{
  "n_layer": 15,
  "d_model": 128,
  "n_head": 3,
  "n_kv_head": 3,
  "head_dim": 64,
  "d_mlp": 512,
  "vocab_size": 4096,
  "activation": "gelu",
  "norm": "layernorm",
  "norm_place": "pre",
  "norm_eps": 1e-05,
  "positions": "learned",
  "qk_norm": false,
  "attn_scale": 0.125,
  "bias": "none",
  "tie_embeddings": false,
  "parallel_block": false,
  "init": "normal",
  "init_std_qkv": 0.0442,
  "init_std_o": 0.00808,
  "init_std_up": 0.0442,
  "init_std_down": 0.00808,
  "init_out_by_depth": true,
  "optimizer": "soap_variant",
  "lr": 0.0032,
  "lr_mult_o": 1.46,
  "lr_mult_up": 1.27,
  "beta1": 0.95,
  "beta2": 0.99,
  "lr_head": 0.00884,
  "grad_clip": 0.5,
  "warmup_steps": 200,
  "schedule": "wsd",
  "decay_fraction": 0.621,
  "decay_shape": "linear",
  "final_lr_fraction": 0.0,
  "batch_tokens": 32768,
  "seq_len": 1024,
  "doc_mask": false,
  "train_tokens": 86620000,
  "steps": 2644,
  "dataset": "wikipedia_en"
}
Each number is 500 + 50 x the weight over its row's rms, rounded and kept within 0 to 999. Layers, rows and columns count from 0. Numbers have three digits each. The size before them is the row's rms in percent of the matrix's.

# q: layer 11 attention query, 192x128, rms 0.0902, rows 0-46, columns 0-63
# k: layer 11 attention key, 192x128, rms 0.0888, rows 0-45, columns 0-63
q0 122:503519480439501452362515533569556516443509563457516474415424455499538554452533584471537491481436534463498553538564604566483456494555541465452472473465635493503553496585486514554478566383483445
k0 127:494484465506481550530449561517532555521453445550521475443545488485470560502610546548502433571578486563463389486498571472447479475536526454435485507575453541482470552542520500507467507449528487
q1 120:514354439449488516520453463466487396509555533552419467487444533503560503521509551497543411502448630525496548453548451571478510412492501542517506478499528564544537483532599483533509571498519485
k1 111:534573560483470453477465578515474603441423617493469502474498483506545452549551636496457499441456557484492520524502485531482585470499440494526491478465594482517454429571447578519471494477507526
q2 113:554530539466500534435474500440514455454489574519438459454539547435543539433487560435476458437446514531353390537537582557460537591487578458517411535514577556477489530446521473465478651524485546
k2 114:535516452670416474404514513503477524531369431469486525490564459536476545553518480431453448606515471552508474488446461463550432465544642486478495494525502481493565521503451544549499485480554505
q3 128:491537537517556497533623556559490480527477537449423508543435466441454532428535421548491517471488520463472436577524501531573545493486565544406452449493424467563532504420462472504433510494534541
k3 124:468536537526510485511567500453464534535454496463481405470453477539543548515513551527462475481526442577562475502468441440455568548536503427417495557441529566484530411436557477463482502473527490
q4 127:503469466546441535517471485607491556467522461458548539484561461495442481475498460528506584447512582566612467552474562395517455402467535479422537496452450469565554450502498540375540543604437498
k4 126:480549618536510489446485522488474520514503502491537526519383622579479521485512469496521469538466420521501541515466499442502477475490565520553472555430390396402597458493531522455516521526463467
q5 132:518515518484491493478431466473522492439497606503542586523586546475507512486527520497499421413431502429491483421564490445562455510475499438580481537470513476453474551446468414484474529502415490
k5 122:534546421633527549457430388445526438471450556459560538562604504488544444497488497483460475557444467428447458471571432457665458408473476528483485482545527383507476467544522495566511470485474605
q6 111:491519445487539467517416602562404443503514495606483422559488574524496502495411513435473438521600471419551484516470436580540560572539547572522444517430524509502472526500499522485468591498527457
k6 115:437496512483457571525566484483507484516521591487525571544429490492464491455466463452433569565510523494528541495553471534382538548439533619470491497454597530465459451463494561453617471449452524
q7 124:545486547518571549496508445468575488513440530496506484486527418451448526542491486503468448574461469456508424509520538595479564383518541555462509539556432554411426530378478528577481452524528530
k7 119:549551528419474609446519525500479456429465517411564463520411353570481570431489553484460605454509446380537513541479430476501440460628481514514459465500508563487444512496559411548509475515509509
q8 111:496489512610494499522592421540468497475440516593529429429433536541513427490442434547463476525562489611552440532555437490541468488522537476531464441464444479480516528589511509520484525604526493
k8 112:467577577568537550425615484525506471513561556395507554488260513546435512518465520460589474557462452495530503480525523541476499507538534435516550460448499456567495346570452517468528495508478452
q9 114:517387492554532434526536590521513389552438455625462441495447556489454508543517513407447388394505575519534459469469458577553500543543470532489529457488516547645466442501533465534580546496476440
k9 115:537482507495488480529458425524559488531470491490522439532403463547529471548482483558535491487507479507479602603506472543498530509429487510568498477405512549523560471551519536431496504480512489
q10 121:447509508481484540489507498648455398443450501475518400539498463496476531471415475429497546505462461504473436479544497526538504628511579522410448499507508487472498515526497532524508546559442479
k10 123:517457523516457593460511569563532492581473463484484544527530529501500398470422469453487575595476522491646525488553555520473485494538567543457375574467526468460500553518507385525454414557452435
q11 104:528468523520585475512566443501509453520435470541495512402428437428493450548519530523455439497466640529526514505485519530494511427468524516491552566466404516525505464457601591533505515478452513
k11 103:502549532391618510515439545505424531510498515415505487507450496522522526493490559585532467479508516439574559570524490442450520535459430469477452536476587463613527442449518564559466550515544543
q12 126:427584511565457539544556584558485581493528473429461504464575370501472442558507510507504516474424569489527564486538532418535482400432591485454518479501452412508582511440501520475492452554477519
k12 127:501441530408524528514504544529548474471565481487590516540502523491515539597434431477452477452456556490528517439529524428469585457450533445512491509427545454542595499378581513463527495513475446
q13 123:476506548477430472581451497477484618495554427499537496597513435524472477491464459487567492521394408455425542424402478500444459492546522467440505536530512522501440476485523529564535509422436462
k13 115:467505498444466455537461483539519575548566501456527493533607530506491467449541488488556576470462486430485484492452488484471515497538511512523539608480524445494432629483454515487461503578359437
q14 118:524476526454484525566414518550521500486539526458468431489471544493505562560509454442529456469497450496545461452439393432522504457476510464532577413488524443510452520530577561570499510522512445
k14 120:450420554517473466487500513513430520467503569488528544480498515520518470517532462451519521357509554449495558389551441453486539495478594466484540420608467437466512518472531491541435521451405462
q15 131:528499482489543436561568534512507488491473467533473513596533495549455499484441470470573465471473457534523382463590478546443562513549592488515441553481530430535480516528503470448449429494568523
k15 121:499545484479492437496579575449421457450466570485551545545477482459505550536495540436441538439500587586535562490539442503460453468506556445418573569527528486500554418558472488419437404538490541
q16 105:476476547531496504496478445498495509526487505466504486468437432481546457501500553570510492392544538506432577521501550424446525468414468543502475429529458478485510530520634508469513513551487454
k16 111:522479488567556516529538505521456593464473506513512504360563513456584460537525475527528444455608597511418500421494463476438521531606411474505458458539509473531559475419459570523460557445488356
q17 124:635522421530478590538438440517492531419502518335487472422460549515494472594526486510519440472509567512460595597528497549537490433539460601479540492486438518430564482430515498438439479559559434
k17 112:517511556530410622552538490481489459417458512524592431399506489562510479520488472494458508505499509500448410555464516468546529501544489521578398432512394470469468489522471455501457602522587589
q18 114:553581438454444571491410433478516486469457498515423399452438548570549549492495469533603634537543445503456536464519482491574516476476463519578470436468541451485563513575446464481551516433477539
k18 121:459501612555572507529490505528483496483490459487372533507509556538437498407557529405514487577525512501560461429544522515502537437460446525458540497585467571531489520570561511502568532548480461
q19 121:490592452495555485526527409530448518532536482451564513449472475423572502502566437550354545471516459531465468463453456490477563468446435554455572528571480599456489557473556490500508406610400537
k19 118:537522423435546476501543548539395432578519474454447497415502437502575380493511471574437583429488520426505515440503468429528545537473381548504520533482641514494476523449494433534494563518479509
q20 110:551380547511485448456545416475572386570564627528487542596479479481554477497466476464488511545382437482522509516425455528513496436486523420537472465492542466385485461528524538570521518565398463
k20 116:449504480506521481396539466441479523461418529478470607490499477477536523493553564528574564612444477426510547515513452554607418496633502486545551416527581490493418545476473599565438477476474517
q21 118:468539474490493489464516585568534577432552445493459581483514624504507551471507535470520534539518525491413419562483461519450528526528495551415408409516546614511479483512442491623471544522583500
k21 117:500458472507407399611514479534474477561488425532558474394553440457502558498529502449515577482473473541502415571466455466425484451470543532509494476459464469468526503568456421542434497503522550
q22 111:440467483584511539480428483478431464488566490612465560585577489550467447412464506596518554597479406433523517496459516493460439502625524459477487523533457548500493534531551516425567459456498420
k22 107:497490484459538416492550548517594433567588517543518518551494565520487523407489552501448441437526521518547472471590460619543487537489366575521635590467516511510447483494502534428495433461421418
q23 113:468466551383482520476488501542495398566495468553536468486551539528398546554456434479618576410440515493490556459507470492429521482432444550496552585416412614524441480494470521545503538524499509
k23 113:517442454477515430396491523494383554538514588478474474551482498484512520544509420470514547508476537455481509530502490532519609470484489451517396543465433573418415540515498471514414429492518420
q24 124:468506508548588501555552479398542443518476543558546491580496473610501466488439477574515468508493525520485521444583448463539471480470396538539499506537598511491478481544666454581507532400602469
k24 110:554465474571565396457496527489497569480588535462446501522523445474499499463465584546556461486532522563411521494489573571395517534524464412497549519593529467587452439524469517541403538528488542
q25 128:547607479522496458479453597500520597494533431525536501518433522498555479541471502579418596494480504479434466533481574429524504494516439465490476560545594589456453543525555499464510502456481455
k25 126:523475503447516401529411568532470512499631412424527538519530513511474525539493466493506536529505498497431489492461402457476482481535550525469560643513535446519574564506559475535480508500474466
q26 125:461478406512439493498495463615526544539494560535481514494496471447609488505435521553519576569509482438592512451509509529376399500508553521561455483457502471467516419465494628527486476540547549
k26 126:422606572484502536483574480482559498582546486470469538475427580454496515526448560465500562511455404529564538458495527486487379446432530564521391548494578479527438501492520446575555535551470468
q27 100:493454644419489533533495506408480528544423511585461508512502485409492485499488542553542511400482556506558495534512586493450415433549431408524523517478560473516557550461424530521555588473548460
k27 107:472520533486490477482356536468508593473494494465589422597476589504525476516489567513487402441431507518467527552421414474563474418548502475480536533557494476457545550522541516641540477558492439
q28 105:446511507564548550457571531544639506559513412598601447552464392483395491414481457531539452576491511543523557469486466417436423513524487405506568568475531501456496464534548513507554546480485458
k28 096:528494523554491414379503506533559585524522452541493441520342496581423474534456440556536474579542494541482577519490555524528465456542532491540509454501449466521467549545500451481445500486513444
q29 115:441509387440518460471520503603502515507507468474554532524534404528492515476436469464520473535540418505501480474556497491533568520406548427531497552468588512334487436391491525559476497626413536
k29 106:502495537539496556346456570465558505531480543460444486500472517504400416535488427501490585597507449454558480451459531479561465506531593533578404435504509504478516552474496390476447523501437467
q30 129:430504453467588480533510486472423500479445531518457518494462503591510481520550535509505550491551571443542569580497440581591632458544480566484478557531617510418500456417486446573468546488489518
k30 122:486421471483513573547502533445492574469477528367464502482495416524481431408587610574472544545460498483581473547517505528442535472440423522449497447511604524496515436522440611526578525535422600
q31 114:492491542461469557498531570511471510577522531517434473460479534498468551514508465479511617519407512433503507511528405456574495541428614584457528471443461529463464403545464461591505469502548512
k31 109:443426524367476550467485487493512554509545592458480558516537490461541485515497479499517518481463399465593531453464528547468475461493538540417466526424446538616455456476507519487523494484434462
q32 112:503432603431519440520540465539447419459554537393509484602534504481490458452458440500428501482382476442490534531516504562492520511588472494460430474488468554510399516504528432594545519537527521
k32 109:562515478483447470420601481530513495566524600435493479471588475412561515494581514483571616427424507533496467491486485529484570495578460526471470494507532472455470514480502494537425444474543435
q33 135:499415580514484514539491502450528523447543491481518561573585503510510437466483488595502541473451490523515513461528486493544412514516484527502534515432453444508555486449446482454467540443600494
k33 128:516544436591517491576582419463450458506585548585531528522639579480561497504474585483506441450460511605443468545551584437527507496541485477477472590508480444481431478468492505571537502500527542
q34 128:462478548497542517542467556459463552467407460444447508566496448559526515569536524546500464437484451432527462550506568566599495529471531578480482533551443417618527504389468489445497434472505504
k34 116:459545544461469569612335511476602477462459462482515430540557526581505494505535538496494479462551369530468490507520437514513498543561522517476465522464436487505485489473514476430567490527504583
q35 108:490483484446566485549577476521472528547568564525595506579488468486597473463437578473482431568582433423552518525536435513404494484435507444480454449463555444463536476415562503625514608518510541
k35 106:426541473493508457446504491480521561610467608501461520500510478410534444472473534539500575525560525453463491423420558455394501593542492516531485398540590453497471467431453510575485595486439520
q36 116:532464422536497474507573516525392425470607437524510487485513592514552454447524501489539526566466521599367447496469469539502524490448521476469518456478404488528541470509524395485498538519464511
k36 114:529528553488497386436489510476500442469455541580469527442501477489434431506486485546488596636524517484488441589490505513464515579520493533511531459353489449500480420522474540438463553517477526
q37 107:557535550449469428497503465422584490503462383525464489476539454437531510508543439555459519494489601464443564490478430514507546400451413465487553525453461623503500446535456486553537576494498512
k37 109:514501429475591462493569508530416590530575489469507506446578463470510507502551510494529488361431473493487521535383424431540606488478452479494495453469558479549545527467551543549557525462556451
q38 112:457559513503477452492513564555490460626501488496432486413503442507510506561565529437493504472498460514541474535486521572523522540451613502448415417442465442488518579595520599520546521617482467
k38 116:496400467372541577591600597537550386531437501504528570488508448417583447503493431483482534497513514504547526467555481538461521561511456510523497534492537556540494498408495559482582515421453488
q39 109:543442502590451499525434526501542338600486420520485476537548494481465495560526545529483503562465455608484396445463486491552482547526460456569572535529583464571508484539563602403525490493461475
k39 109:552563548600508373540528489567523461439497426480451536522503578597490478516463492481501467549380497453512539485533503561569465551474566503538528558467507569503533594527471566412556562469495509
q40 119:467439530499453485506453486540506501517489502605460493491399533441487470444521515516434408384520401541577440467579433507484465563524520422554520517427518480499515535487576588540444537569446468
k40 123:514592479642525532506583468490503473530435564462536524489345526578556478563533470496509468473523442460417490414456433452528417534572614420510565468578492462503450482579483552430485506451419430
q41 124:423575519433506513508514471519469544397549527537454418518460544582544447492528527471410462560470448518565509468542465451595522576383527546478405550503588453467542597417473458455454487464550530
k41 131:508491513558470516525504525471543512502565451497436543549583540489456435584420466437461458543550558497551534447602552485401543523478540456457520487592608456524437489520427557559571422464539583
q42 098:520559418413469482513429513462444468509501531441527491459548476495560575483479508454499551497540508505573514479549475432602505441538541388587516521449507400460509514520549483466489518443517480
k42 097:517441466457607528486536513476452544483536557476568595548575523444469511498505473424426467480501603439538467440524541442515577528423502502431554455574549498512595451415565581489519542480477455
q43 133:594470516552543506479476539496621518465564552478532474590518534479431564513549502473387407522516429446558515487421465430583532561471511448529595457558417486606404454495505559559535503439445525
k43 127:530491503534474486498523419518543454505473559586467437575479462497557583509542421540533557432539437431436566519523563468520503536468527514567509384528487477494584535443587473464498424424549589
q44 118:487548535445503521512581521483389464457515492491456580536441565480478514431488451526480486524512510532542507515476439454546451546519522546378424501501548563479447498566483487461476431520512494
k44 113:463552556473449539460451544464487604539554518478557420537521517476490388490452531540451432456474473495529497584473466542458501504400528485463605619452491550485452425512537537523416393548541470
q45 106:440526492496445431549468531572478516466527430535562529542487497554473447465501504516520585466435391473478593459479624471449522554522517399494524541498519436518485503620564500438489419476532394
k45 107:566450435465565483600553574466502469505563527532487589520571558464529435529538450530520538474550570534487504457541455559457456568541440490443575576483552463469515579461503560383459472490460416
q46 113:541464452550524513499497430537477490387501566441519527571518547500593533521405553548552446453514509445471454443512462552493470437459440546551472490522489461494477504454532518486453547657559437